Weights of a small transformer language model.
Training: a variant of Muon for these matrices, 108M tokens, 3299 steps.
Each number is 200 + 40 x the weight over the matrix's rms, rounded and kept within 0 to 999. Layers, rows and columns count from 0.

# layer 2 attention query, 192x192, rms 0.134, rows 94-127, columns 0-63
256,72,289,149,237,125,280,228,201,234,210,140,245,243,150,238,255,213,269,216,224,208,259,265,187,207,184,222,150,137,260,188,215,200,161,168,221,205,185,211,179,281,217,208,247,258,207,225,248,194,201,194,212,131,153,204,112,195,220,220,163,188,146,198
136,166,137,186,234,265,276,176,283,172,258,199,224,183,222,265,180,169,175,178,208,118,217,196,206,226,159,102,161,237,135,205,286,184,252,118,174,236,189,233,212,177,137,246,201,215,136,200,188,86,248,197,185,239,202,226,103,206,231,136,125,259,233,203
208,182,87,292,229,249,192,191,192,182,231,185,202,244,122,253,246,151,208,123,230,255,199,215,262,233,229,241,223,243,147,155,257,250,178,267,141,187,176,174,181,207,197,159,238,180,143,157,283,233,162,222,187,185,227,170,214,90,194,135,167,236,225,87
198,279,190,159,208,157,237,198,134,149,181,145,167,133,180,269,151,237,224,155,199,146,136,251,159,260,221,130,213,202,178,233,205,199,256,215,257,217,262,220,248,193,152,246,229,220,89,128,207,205,120,187,205,200,228,217,241,214,207,205,201,250,194,249
173,185,212,191,164,186,221,220,232,130,255,192,241,220,153,178,198,112,194,187,240,197,215,162,186,211,284,269,162,260,159,154,249,186,195,229,203,198,203,154,162,258,187,217,144,211,183,190,231,275,174,210,227,246,129,188,185,281,188,158,192,124,206,176
177,185,187,155,229,250,220,204,150,246,243,291,197,171,190,170,134,216,212,149,203,224,238,200,136,174,213,205,172,189,198,173,217,219,114,246,180,153,199,161,162,211,287,167,219,148,258,176,183,179,160,249,169,115,194,283,245,203,261,211,140,197,256,213
180,257,189,224,241,206,120,171,192,187,203,219,170,254,187,118,231,261,253,184,270,204,242,187,195,237,183,136,187,184,170,262,192,125,160,278,256,215,205,146,194,235,194,167,225,204,258,195,150,168,252,188,243,170,210,220,92,184,211,242,166,233,322,213
237,134,228,206,187,237,75,170,176,181,190,142,225,293,190,129,168,120,252,269,262,184,294,181,157,192,192,186,229,94,170,150,186,198,253,219,202,227,231,159,167,251,195,186,184,123,207,181,106,241,227,188,176,118,175,248,229,182,233,192,225,181,206,273
167,179,132,251,178,199,230,260,185,214,208,212,256,187,266,210,199,229,197,180,239,151,182,174,207,155,198,210,174,157,112,225,216,201,260,167,189,237,204,204,250,175,281,123,248,221,162,181,256,251,236,199,195,234,195,199,116,229,148,147,240,214,210,220
220,203,240,261,205,176,177,238,156,212,239,150,196,192,209,237,201,191,166,138,233,225,199,199,229,129,192,260,91,176,216,293,234,171,174,233,192,209,76,216,196,253,94,222,215,164,246,185,177,242,206,81,174,197,223,183,207,188,243,183,195,172,206,94
189,259,306,221,181,150,201,198,110,161,199,178,245,209,330,150,165,100,301,169,170,126,258,158,203,264,259,224,220,274,146,177,221,222,282,239,187,220,269,193,147,163,234,234,167,204,144,219,103,201,238,155,173,194,105,181,282,199,247,148,229,153,221,131
237,178,298,180,255,237,171,253,190,264,223,215,220,181,211,221,183,134,171,170,172,179,201,141,209,211,148,180,160,326,190,254,250,184,210,199,148,189,192,156,224,266,183,212,107,249,166,195,147,220,233,263,204,27,135,170,155,182,260,146,204,202,254,223
214,184,233,235,268,159,204,169,175,236,176,203,202,177,140,158,183,241,143,289,191,125,212,183,263,210,186,325,264,215,223,159,218,250,250,146,154,216,154,184,149,109,215,193,180,156,203,220,193,263,136,177,262,182,215,188,184,184,194,226,185,262,247,194
201,185,299,208,166,212,139,185,118,236,205,160,164,273,199,198,166,251,136,227,137,194,278,248,58,167,276,211,215,179,161,223,206,197,187,252,134,174,229,161,259,242,264,153,239,170,175,197,193,198,194,308,204,310,146,191,200,235,176,168,181,193,177,131
210,278,282,152,155,262,236,169,206,257,208,192,190,253,312,269,248,238,217,158,190,115,292,203,253,213,115,175,247,168,222,200,300,235,192,256,81,217,225,106,202,179,268,150,143,191,178,209,164,247,232,234,196,131,252,229,178,209,194,200,189,190,219,259
266,231,182,133,196,244,257,248,179,202,213,167,204,211,195,132,200,171,179,237,194,195,242,250,161,156,230,178,133,246,204,214,212,240,265,237,254,227,219,156,198,171,173,213,194,164,223,226,301,206,130,240,145,187,184,217,187,231,139,153,166,203,270,178
174,156,158,265,167,204,190,164,77,232,191,249,220,177,139,233,162,118,233,246,135,208,97,229,257,264,209,75,186,188,221,137,273,173,259,194,190,196,224,194,211,300,198,191,208,179,237,204,131,178,268,227,228,253,235,208,239,175,114,172,188,180,197,220
244,118,146,217,218,193,274,235,198,210,172,207,193,233,197,159,125,249,136,284,233,167,181,166,205,225,182,180,251,163,201,187,219,151,202,191,231,222,119,210,268,158,164,139,168,172,121,170,204,181,213,185,257,157,198,192,129,256,127,204,221,191,227,178
283,256,169,240,177,216,134,188,187,156,119,252,120,247,188,172,235,202,210,189,156,235,228,229,173,192,185,152,104,201,249,173,192,224,178,191,142,192,233,239,193,215,172,219,207,196,264,148,183,255,227,138,217,169,162,233,107,221,227,225,235,107,150,161
153,179,151,251,263,252,179,191,205,212,183,242,88,149,258,222,177,185,185,189,254,239,161,156,271,179,165,159,234,180,282,156,250,199,208,159,218,186,208,234,210,248,178,206,177,238,148,212,235,140,209,135,202,286,229,171,185,242,202,220,194,166,245,199
132,197,140,169,200,206,207,198,176,206,194,244,155,162,164,279,216,188,245,233,221,150,208,197,198,142,240,260,126,222,122,295,208,249,228,170,182,157,234,145,146,222,257,187,174,233,241,148,176,217,197,164,193,173,175,210,123,137,181,213,196,219,214,237
152,214,200,277,125,204,203,227,184,230,234,188,220,120,166,165,208,254,237,204,180,148,191,209,200,249,262,166,143,161,242,168,313,212,255,239,209,221,124,256,187,224,132,226,162,241,257,174,188,205,197,173,118,187,216,212,212,145,205,238,204,192,234,161
149,177,220,245,236,159,258,171,227,244,134,154,160,168,232,173,171,146,205,199,199,178,206,202,191,206,184,190,193,200,208,225,196,163,205,240,224,135,246,226,172,151,227,243,194,241,189,240,150,214,204,175,246,83,179,231,220,201,186,150,195,187,186,207
265,184,153,212,184,240,278,165,203,247,170,279,243,216,126,174,240,174,184,257,158,244,202,184,171,169,188,109,205,179,262,163,171,171,229,267,237,165,238,217,159,152,204,140,258,224,194,198,297,156,130,188,183,215,188,259,185,110,199,187,197,171,247,50
147,134,166,166,225,296,250,191,287,226,165,183,174,159,203,229,185,237,155,235,187,149,162,222,241,136,138,151,175,212,157,234,294,192,177,215,325,144,180,157,219,266,147,224,142,214,206,296,257,180,230,125,169,248,276,210,163,166,141,186,212,207,218,208
197,121,184,199,241,197,218,159,242,236,230,190,182,237,206,176,191,220,121,273,223,184,110,205,224,156,160,230,121,189,137,222,236,237,241,182,177,179,199,242,250,272,251,199,200,220,168,174,184,126,187,162,208,194,157,163,196,210,263,208,209,222,245,146
152,192,171,178,182,187,165,155,232,244,175,164,212,172,184,172,248,139,131,165,133,222,253,215,128,191,226,147,207,241,214,184,197,247,172,270,188,218,164,207,171,172,174,155,275,148,166,130,240,125,182,257,184,204,187,213,244,162,198,193,211,139,182,305
93,208,179,148,250,137,193,238,211,215,163,203,239,190,194,191,268,122,232,198,211,242,173,213,136,203,177,229,247,198,202,227,228,157,127,191,249,117,227,165,211,128,148,172,224,235,227,206,113,212,217,247,197,179,175,194,226,191,132,211,226,145,159,140
270,161,135,260,244,214,197,156,141,133,239,274,236,231,249,131,177,278,124,204,145,229,183,215,182,201,225,214,224,229,164,180,170,253,178,261,308,182,233,151,167,134,219,229,243,161,181,158,251,263,157,186,200,175,290,146,177,274,149,216,166,217,253,179
192,150,152,214,216,229,182,217,245,229,192,136,137,224,213,301,189,121,249,226,73,254,174,192,131,162,223,210,214,105,185,193,208,151,198,203,205,180,232,243,261,199,243,244,226,205,137,240,255,250,207,241,202,276,229,280,181,249,264,109,243,309,191,165
166,237,115,235,194,185,197,183,172,160,199,179,213,208,163,231,254,103,135,194,132,120,269,193,193,192,244,175,182,229,211,210,277,216,286,176,225,144,237,134,182,252,182,126,223,220,174,149,161,191,235,281,217,225,251,171,212,254,257,251,195,157,201,133
202,161,239,205,222,194,105,208,204,202,165,172,194,174,177,162,214,254,231,206,165,173,176,180,233,120,188,139,157,222,173,216,188,174,105,136,169,123,239,193,170,194,198,235,211,209,193,211,128,206,268,276,203,154,159,165,227,167,260,211,305,183,167,211
248,190,227,273,229,202,138,222,254,189,211,214,221,198,234,208,180,152,252,220,235,215,232,218,180,173,161,172,160,180,153,174,217,174,241,219,159,162,173,150,187,237,244,195,216,163,211,220,211,173,194,203,159,243,195,258,267,241,225,185,190,249,271,291
176,179,157,137,169,129,164,217,229,129,151,301,210,129,209,154,293,197,194,357,158,191,145,176,197,250,224,188,157,159,176,100,232,176,246,254,241,164,256,213,241,194,163,193,175,196,252,191,298,181,166,169,145,265,176,164,152,178,165,263,150,231,214,144
# layer 2 attention key, 192x192, rms 0.133, rows 94-127, columns 0-63
241,279,218,210,163,186,194,202,263,96,269,184,299,183,194,146,230,148,202,186,129,223,195,187,235,169,214,158,170,242,250,134,211,287,255,196,270,161,216,146,239,171,227,112,193,189,189,228,345,283,145,179,198,189,235,241,140,222,216,178,174,228,166,213
212,211,187,221,179,169,183,144,188,140,153,132,187,198,189,219,216,236,255,279,144,140,83,160,218,156,217,120,196,232,188,254,193,207,194,243,210,156,210,203,271,216,235,186,185,171,110,158,198,218,220,139,241,207,250,196,73,281,244,265,242,220,215,206
151,172,217,195,210,197,223,295,133,183,191,127,136,206,202,231,174,165,147,95,217,285,245,242,226,165,216,267,194,229,255,225,192,156,176,174,184,119,188,185,257,239,128,182,240,173,199,187,182,227,248,265,154,201,255,199,179,153,260,141,270,216,253,194
227,169,192,289,173,248,110,180,241,171,156,254,161,137,131,161,212,185,267,264,266,166,188,209,227,221,138,244,247,168,215,137,131,214,179,246,202,259,312,291,231,166,240,174,255,226,239,234,212,176,222,201,172,168,182,278,168,202,209,190,201,178,147,194
249,148,173,153,239,172,269,209,161,107,252,213,281,203,276,155,51,241,221,111,227,201,305,192,115,145,193,168,170,184,190,165,236,267,185,214,180,153,197,138,206,220,217,222,203,229,156,190,120,211,157,238,301,149,149,223,164,202,200,222,243,246,244,131
165,174,274,280,244,135,199,158,215,226,168,202,205,196,229,255,171,140,161,251,150,196,189,206,177,164,181,227,235,235,223,198,178,166,182,247,206,208,259,154,210,224,279,201,129,239,189,258,117,188,191,239,181,202,193,206,152,241,238,156,225,159,153,182
124,152,236,233,180,257,260,256,148,168,205,207,174,193,114,217,181,211,226,195,155,217,202,277,173,222,183,262,283,237,227,223,190,194,134,155,177,174,126,228,193,265,188,199,206,265,261,241,282,222,202,145,225,253,225,166,177,227,226,271,246,159,195,188
226,244,166,212,163,281,289,216,218,244,240,201,143,201,134,141,211,202,229,128,203,264,191,130,198,205,166,216,205,145,135,292,235,202,226,211,264,211,184,155,185,160,174,191,156,255,169,217,139,224,198,241,200,193,209,222,183,168,111,154,104,171,194,198
221,217,250,177,245,300,153,198,102,185,167,231,216,215,188,230,203,249,252,228,162,233,213,242,155,175,215,163,151,158,197,212,130,175,217,225,190,181,127,193,194,145,279,253,213,210,245,167,206,169,162,196,276,190,197,209,227,173,239,143,282,222,210,290
112,153,197,218,123,238,199,215,228,211,235,152,265,218,226,213,219,234,191,194,158,178,169,184,201,170,211,152,224,215,115,272,252,169,208,170,187,309,230,204,212,238,98,243,214,230,142,219,189,112,266,247,164,130,210,222,244,139,216,169,206,88,139,127
194,193,227,246,237,218,241,194,279,167,267,232,141,209,289,167,148,247,210,253,300,235,174,175,182,168,214,236,235,97,148,233,149,228,149,264,102,159,207,231,216,175,165,212,145,247,203,208,227,198,212,145,259,174,204,261,116,165,177,224,153,110,190,189
122,218,196,177,146,181,161,188,258,172,229,244,264,105,247,134,264,171,273,262,217,161,174,152,174,183,157,193,227,195,239,223,183,174,209,239,199,193,223,193,173,178,164,221,148,207,207,230,173,300,239,231,242,246,198,183,203,209,166,202,200,205,197,238
245,121,222,259,182,155,222,150,180,247,271,263,166,261,222,232,261,314,132,108,236,129,190,189,226,150,162,266,210,217,161,247,147,125,221,178,161,179,237,197,167,195,228,232,218,174,155,164,200,168,196,239,191,243,198,255,241,158,231,181,176,172,163,134
204,140,238,239,216,213,189,232,238,207,163,265,187,140,150,219,216,149,132,179,219,228,286,157,177,122,178,238,277,220,243,168,146,194,203,141,230,226,244,212,144,209,113,257,135,259,230,189,272,244,217,265,163,233,126,320,129,192,236,143,191,193,207,180
272,186,217,184,238,245,209,145,218,259,157,88,217,205,269,261,218,210,179,110,248,177,181,197,285,169,173,128,244,214,238,157,219,206,178,203,148,198,229,233,174,219,192,201,135,173,180,319,201,185,185,111,298,226,266,278,82,300,196,208,187,297,238,241
139,192,141,181,201,171,253,268,258,225,158,200,131,202,200,251,240,200,210,242,247,169,189,173,198,166,249,238,213,215,193,179,166,175,213,137,157,264,179,139,107,144,232,189,233,111,237,196,123,206,249,227,261,102,269,222,208,157,231,241,168,131,211,237
118,173,225,193,209,190,248,181,121,194,154,271,235,136,149,155,111,194,213,204,182,261,137,187,221,167,186,238,176,238,320,201,299,179,98,213,190,216,172,248,179,125,243,159,149,164,207,250,198,155,237,244,97,288,216,177,176,158,217,216,230,220,166,143
272,146,243,152,133,172,225,174,242,224,192,211,187,124,189,133,219,228,132,211,177,180,155,240,231,231,180,206,255,225,208,152,190,124,302,142,216,125,158,205,168,204,213,225,208,244,115,110,147,182,142,171,218,272,240,253,190,221,175,283,224,166,205,175
200,264,190,257,168,246,226,218,239,165,188,132,200,203,173,196,171,221,157,213,179,148,204,204,165,207,145,150,168,228,293,175,161,173,134,244,167,192,224,214,213,250,242,184,179,186,196,167,231,231,226,90,250,159,101,180,289,199,156,155,172,259,165,268
233,208,270,183,230,212,176,140,121,126,198,267,196,193,177,179,255,216,245,171,186,169,204,274,185,209,254,158,242,83,200,200,189,188,211,139,246,156,158,157,177,302,244,257,255,222,198,172,173,208,205,185,233,264,216,190,153,150,107,212,178,236,240,176
239,209,164,211,193,216,120,266,264,174,237,267,234,173,233,173,218,230,224,227,216,254,152,216,181,124,254,263,128,228,205,219,185,238,218,255,169,207,196,95,223,189,140,237,221,158,243,192,250,105,204,162,251,161,135,198,195,190,226,125,278,208,230,138
226,236,183,212,184,195,218,232,168,201,159,192,199,245,251,249,168,219,223,222,201,148,146,190,180,193,195,176,134,264,235,223,205,137,222,185,256,218,262,219,270,178,158,247,233,269,166,208,174,221,202,145,183,229,201,262,216,165,222,253,210,169,225,180
241,211,141,139,198,137,236,185,280,196,231,235,158,204,276,230,221,69,227,220,214,202,264,143,124,173,166,185,205,201,187,252,154,216,238,170,157,197,254,257,251,238,254,191,233,130,217,161,182,210,229,254,238,229,184,209,168,228,191,151,243,176,203,148
140,235,130,226,204,114,216,220,168,196,174,149,217,152,165,264,216,209,220,156,168,231,161,224,250,186,231,193,107,259,224,211,188,154,214,249,227,262,174,136,229,108,230,217,190,240,183,161,177,171,221,221,136,183,268,175,212,89,321,212,288,226,268,255
234,230,135,186,225,227,166,168,179,176,186,147,208,168,182,224,179,225,179,179,225,164,264,193,147,173,154,171,209,166,176,174,295,71,267,165,254,156,219,191,235,230,263,288,222,168,185,254,268,190,212,225,165,255,220,255,126,225,222,185,239,106,281,221
219,170,189,178,201,230,209,144,203,204,239,197,212,181,236,210,304,195,160,301,83,273,163,140,187,161,174,157,124,155,224,195,237,118,181,278,143,132,203,202,234,197,214,209,155,266,228,149,200,178,243,124,192,286,228,277,214,212,243,177,243,233,219,153
227,251,215,197,239,117,178,223,191,198,140,273,239,213,142,182,234,188,162,144,184,198,160,233,204,183,219,216,169,256,222,204,203,172,201,236,234,212,255,226,315,235,154,170,165,174,218,229,229,208,198,137,236,234,178,229,241,222,242,227,236,193,229,239
171,179,235,211,184,210,210,129,237,177,246,192,161,168,160,194,135,272,172,192,197,264,277,167,248,157,224,179,193,153,208,225,149,217,256,250,175,306,203,233,224,159,197,121,255,161,291,237,207,262,164,189,187,217,227,155,191,240,249,167,261,179,222,155
226,236,154,205,217,239,171,206,189,150,201,193,145,212,171,230,150,276,245,180,212,241,171,238,201,194,116,228,194,171,213,234,216,245,197,169,168,269,190,167,158,250,219,207,170,248,186,201,197,165,215,122,279,184,212,240,183,145,243,129,136,134,251,245
186,106,237,192,247,164,126,250,160,212,180,182,199,172,139,200,177,163,167,223,306,223,140,191,218,182,131,184,241,211,276,267,260,100,230,223,198,180,204,161,200,138,242,214,237,135,233,276,227,228,214,243,223,164,283,136,169,90,263,205,226,209,219,176
160,253,239,149,153,234,223,234,185,230,159,192,135,247,142,237,229,213,228,142,196,264,209,252,250,245,246,208,247,262,306,211,202,225,214,229,184,209,135,249,189,198,133,168,216,197,172,190,252,133,258,242,258,212,222,179,155,209,274,189,168,207,153,181
254,244,205,178,146,223,177,192,249,267,129,159,176,196,228,197,161,180,179,282,159,159,275,186,272,138,126,188,282,131,223,211,206,145,181,72,148,201,200,223,216,234,135,213,220,194,168,217,250,154,205,239,169,213,143,173,243,201,264,189,204,241,168,147
271,178,200,175,211,179,191,181,160,188,135,193,240,176,197,191,239,207,218,183,154,136,233,183,161,180,111,214,218,179,222,224,278,164,175,234,200,258,297,216,140,184,213,215,180,197,212,223,175,244,270,244,178,175,149,203,226,225,212,303,154,209,215,194
258,328,206,247,252,184,229,249,198,283,155,225,131,177,183,79,239,221,185,170,217,267,159,184,245,206,184,235,159,209,116,183,148,133,193,238,194,137,250,190,164,257,201,235,212,197,177,189,172,272,174,174,90,182,244,203,203,178,193,268,229,268,251,150
# layer 2 attention value, 192x192, rms 0.127, rows 64-84, columns 0-63
220,197,172,192,200,171,219,220,193,172,190,214,197,190,126,145,236,208,211,170,269,211,185,185,218,183,226,189,210,250,215,192,191,226,132,258,237,164,203,218,192,264,184,215,207,164,203,163,207,201,196,217,146,173,185,184,187,241,185,203,142,195,259,235
240,181,245,116,189,215,195,210,165,172,225,189,157,195,270,214,217,210,262,198,226,174,190,183,262,198,186,173,160,261,227,280,192,199,172,288,203,248,212,205,167,223,235,179,237,227,191,185,290,191,265,205,198,215,210,224,203,228,220,208,253,143,172,198
200,182,230,158,237,163,172,211,188,166,183,138,207,219,245,256,167,197,243,252,235,174,192,177,257,237,333,164,109,214,147,199,196,156,222,218,246,255,201,211,115,224,174,266,149,207,108,119,230,216,235,188,215,176,125,211,197,135,238,244,270,226,182,229
183,183,233,198,229,241,203,235,132,191,237,176,210,214,172,138,200,137,205,201,145,189,232,194,260,179,177,196,263,287,160,303,180,185,145,214,228,167,247,265,193,201,141,198,237,229,205,201,208,171,208,306,198,260,195,192,249,189,200,136,211,204,247,205
220,102,260,309,211,162,185,185,163,224,189,227,258,190,240,255,153,207,223,244,158,224,190,185,192,215,172,156,213,122,165,205,147,171,165,254,209,181,129,244,187,263,236,186,152,157,188,158,179,208,186,280,185,146,197,226,208,166,230,205,137,183,199,254
272,158,253,223,171,274,196,161,196,200,173,240,177,282,176,169,234,199,156,209,192,191,205,237,134,176,207,165,265,190,185,142,174,252,244,203,240,222,278,196,150,179,121,222,238,230,181,187,171,196,175,232,249,157,120,123,270,215,235,205,169,116,222,243
166,190,156,206,202,139,107,164,172,191,254,195,210,191,208,247,160,206,138,160,221,167,263,239,169,184,155,182,252,113,218,223,164,204,190,130,148,135,204,151,193,239,258,195,191,252,197,161,174,236,225,211,163,117,174,237,186,188,205,213,175,214,196,245
162,212,258,266,300,148,191,190,221,248,179,222,157,205,222,235,257,203,264,184,161,269,212,243,233,235,162,204,194,199,239,177,165,220,165,261,218,175,197,189,171,164,193,217,239,102,153,220,163,221,175,226,85,207,232,187,174,224,171,182,197,194,159,194
215,128,231,230,216,199,197,176,189,173,231,188,200,198,186,276,261,217,237,210,201,220,294,184,234,232,189,192,156,252,150,155,146,126,178,234,183,180,213,201,268,190,186,201,245,176,127,206,249,205,231,193,137,248,145,245,220,178,214,219,270,236,211,166
218,161,209,172,171,187,265,180,227,214,168,151,272,213,117,244,216,189,176,178,213,188,244,196,211,222,293,202,202,165,184,217,166,164,196,227,234,146,205,226,190,193,121,216,203,167,167,195,297,278,105,200,137,158,213,166,254,184,217,224,146,229,212,146
211,153,146,178,134,244,119,186,205,180,137,243,210,217,218,216,185,226,110,228,181,190,231,218,171,221,137,184,182,138,159,169,156,194,257,192,161,247,236,241,180,146,217,222,118,202,199,244,190,181,230,204,191,205,143,245,207,224,154,143,234,210,237,202
145,190,202,153,215,206,167,190,172,189,219,201,215,197,189,190,214,222,185,221,112,204,290,194,168,214,185,217,193,212,193,167,217,212,170,147,244,219,224,169,208,246,214,217,233,184,266,272,234,183,162,212,250,183,192,219,142,215,123,150,216,131,273,180
119,100,243,208,238,211,183,156,174,162,221,208,217,194,257,292,216,253,226,191,247,204,245,259,212,271,223,176,243,245,129,209,230,189,210,215,179,195,230,262,189,205,175,199,242,198,170,155,185,238,228,209,208,145,107,177,195,253,154,200,184,172,188,195
226,214,176,207,201,230,248,190,181,194,217,135,168,141,258,254,214,161,201,250,189,236,160,245,217,229,210,268,178,234,159,186,256,222,206,179,95,214,203,173,202,194,224,207,125,197,154,182,174,141,244,267,246,273,151,161,201,212,230,190,325,182,212,207
199,210,187,205,174,257,186,183,201,247,223,247,151,213,244,181,206,169,279,215,186,240,170,252,119,196,157,188,205,248,201,251,130,220,190,227,162,147,220,227,214,200,213,149,164,212,209,189,211,183,182,165,158,220,237,208,165,263,241,177,221,159,206,191
230,232,158,265,210,157,225,134,205,186,194,168,196,173,188,171,74,173,198,209,213,163,271,243,195,221,274,213,285,105,214,206,162,218,219,129,234,140,193,207,211,251,143,198,177,256,88,154,176,218,208,189,281,243,129,219,197,239,210,270,192,211,191,142
208,199,137,181,195,252,202,257,191,219,209,199,215,171,214,239,255,239,277,191,234,178,136,125,178,224,170,219,146,233,132,164,249,230,170,219,197,194,223,174,185,162,214,230,264,209,194,226,280,200,199,258,115,176,194,176,191,206,211,173,163,186,201,148
256,159,243,222,240,153,187,237,229,203,215,167,191,182,233,180,223,172,213,169,238,268,157,221,209,195,227,198,161,189,207,181,165,260,270,224,154,110,226,192,171,198,145,243,216,175,210,182,265,187,129,169,184,141,220,291,270,115,205,120,187,242,168,242
246,187,193,190,232,251,194,201,158,141,206,196,181,293,173,247,195,210,188,246,257,186,174,195,227,219,157,236,137,185,162,153,237,300,197,235,201,167,202,194,208,188,229,272,185,194,253,166,157,259,271,220,143,228,250,137,180,199,261,206,211,196,203,175
226,240,229,251,257,206,160,183,156,256,272,197,250,170,203,161,220,217,187,284,250,177,172,193,239,292,206,146,171,229,227,203,204,174,182,201,193,224,189,209,201,208,157,218,214,212,214,211,213,160,88,143,223,227,237,150,143,251,151,186,144,199,190,192
251,146,231,138,229,217,230,147,146,198,132,170,214,195,164,157,197,233,218,249,220,138,196,248,155,177,176,157,219,164,239,137,186,173,244,227,159,190,193,153,217,243,160,214,231,158,159,246,214,255,195,208,142,220,227,131,241,184,272,199,227,183,217,249
# layer 2 attention output (transposed), 192x192, rms 0.122, rows 64-83, columns 0-63
158,200,223,161,190,218,213,161,193,213,204,263,212,132,227,210,183,189,204,241,177,237,138,224,139,239,199,226,192,190,207,181,223,189,253,241,134,196,209,222,214,202,202,186,187,189,247,211,225,201,245,145,152,218,199,221,190,157,236,204,236,148,167,259
212,221,156,222,174,185,202,168,209,206,187,221,242,205,196,154,153,192,166,203,183,151,248,149,183,211,185,178,193,180,243,203,227,205,185,259,239,192,197,154,196,199,199,213,183,167,185,191,139,162,168,169,246,167,173,176,231,242,241,151,195,221,200,178
186,238,136,207,187,206,191,170,225,193,220,121,140,206,224,142,232,214,143,149,219,280,177,197,202,149,232,216,179,226,220,192,155,219,296,164,202,186,199,193,207,216,200,170,209,184,215,251,154,189,161,230,208,216,242,173,208,287,205,184,169,182,215,163
196,263,232,212,191,134,211,228,149,242,201,316,212,161,240,244,180,215,169,219,185,142,209,213,190,240,152,216,205,142,184,239,230,213,180,199,202,170,191,188,236,250,201,210,231,182,190,219,210,232,199,165,168,177,221,216,104,164,203,255,185,209,201,195
169,219,189,123,286,112,219,181,251,154,130,270,190,208,196,203,208,230,157,255,194,198,231,177,182,186,174,123,249,193,234,261,208,208,187,158,179,196,207,213,237,132,228,224,271,144,146,238,165,191,210,216,202,219,160,161,236,188,157,255,166,234,199,237
137,239,188,184,147,213,241,262,206,268,240,187,147,168,156,219,160,123,140,227,235,118,180,230,247,158,165,232,199,180,201,139,204,163,220,183,184,201,194,223,196,189,186,144,207,165,175,174,244,193,202,182,248,213,193,239,156,122,171,194,188,201,151,215
227,139,230,220,227,228,209,281,209,262,185,161,202,234,125,198,208,200,240,195,167,161,197,156,247,219,165,241,236,205,215,237,205,194,199,211,239,206,144,205,157,242,180,198,200,211,217,175,163,243,181,227,211,254,203,186,250,199,233,228,206,236,166,128
193,218,238,198,160,240,190,220,243,230,262,205,204,214,276,159,185,155,196,159,180,174,197,183,200,210,220,218,232,219,222,251,224,171,188,171,195,192,193,170,224,149,204,200,163,235,194,189,187,192,187,202,144,212,173,281,185,210,259,154,176,189,174,210
211,190,259,229,164,183,157,263,238,195,124,221,210,206,269,214,170,185,206,232,189,223,189,202,209,232,233,229,209,195,203,204,138,192,186,251,234,199,191,243,202,226,228,248,162,171,202,239,200,180,232,174,202,194,229,223,225,255,220,165,158,194,162,198
131,262,170,247,212,186,200,203,223,225,239,228,180,190,239,178,236,180,209,209,260,203,247,218,224,190,130,221,184,239,205,193,171,170,162,193,193,187,130,242,170,275,187,178,233,217,259,203,166,177,239,158,208,150,219,163,204,182,190,136,162,208,252,242
192,181,250,171,226,199,163,201,216,204,218,163,197,153,170,205,185,267,191,187,155,260,220,170,236,182,180,225,184,196,214,187,192,222,160,107,192,153,245,216,194,274,203,184,293,197,278,219,180,179,199,172,178,196,210,167,220,150,171,176,138,219,226,181
205,173,236,148,208,226,178,232,178,194,191,160,257,182,189,213,199,239,200,215,217,163,180,227,199,196,195,159,183,174,218,238,224,251,140,208,217,144,233,231,175,205,150,208,276,192,161,188,190,196,222,134,205,172,199,150,201,193,218,212,189,225,240,171
258,293,133,177,209,201,251,219,202,208,184,249,223,141,177,180,244,210,182,187,197,213,110,145,202,213,245,165,128,190,211,133,166,217,219,191,203,221,168,159,237,192,173,163,183,188,190,256,194,194,231,218,140,169,229,215,221,155,186,225,181,203,247,132
219,215,216,201,148,216,52,191,211,185,230,163,229,229,197,174,180,214,269,192,235,182,246,176,149,262,234,165,186,141,227,219,138,161,189,166,318,228,177,218,179,195,255,185,222,221,187,189,168,183,172,188,203,190,219,228,194,257,194,201,180,246,224,148
174,213,209,228,229,241,193,164,186,189,216,210,161,218,177,235,179,174,172,228,165,196,200,232,207,201,186,224,193,168,148,229,182,207,233,197,191,211,202,242,216,151,237,225,176,186,230,176,232,150,243,171,156,206,219,280,235,153,208,174,183,244,197,222
239,201,251,220,193,167,194,154,159,194,223,158,171,184,160,182,284,198,251,210,171,225,197,240,171,183,172,196,165,207,185,177,192,142,195,158,138,225,154,214,171,245,224,139,219,162,206,186,259,264,249,162,170,181,237,258,253,164,176,225,144,233,147,215
243,212,211,197,185,223,266,195,190,242,214,155,218,190,223,205,165,166,140,191,228,212,190,185,238,173,221,236,210,196,206,241,193,222,272,211,137,130,221,199,179,221,212,187,168,250,248,242,174,167,182,207,235,220,196,204,148,208,219,203,204,219,193,210
171,237,176,153,187,254,265,189,207,166,253,159,182,203,271,196,156,211,169,177,245,184,222,197,194,170,213,237,221,199,235,131,194,184,243,125,197,280,140,246,148,185,224,215,256,192,206,193,202,251,195,226,188,234,199,196,234,233,172,160,213,196,223,130
156,188,163,191,216,122,210,246,194,233,183,249,222,173,226,199,215,204,160,220,197,184,227,221,213,211,286,185,202,206,223,174,175,214,174,247,149,216,235,148,184,168,231,155,229,242,184,220,256,154,194,245,216,200,175,217,198,210,182,175,158,206,172,227
164,221,142,119,155,226,163,218,205,126,252,268,221,159,185,251,118,191,196,244,218,200,199,267,187,197,254,228,175,189,188,203,191,172,204,139,197,216,218,171,212,178,138,239,235,179,182,250,209,230,243,304,247,185,213,199,172,128,193,172,211,211,179,229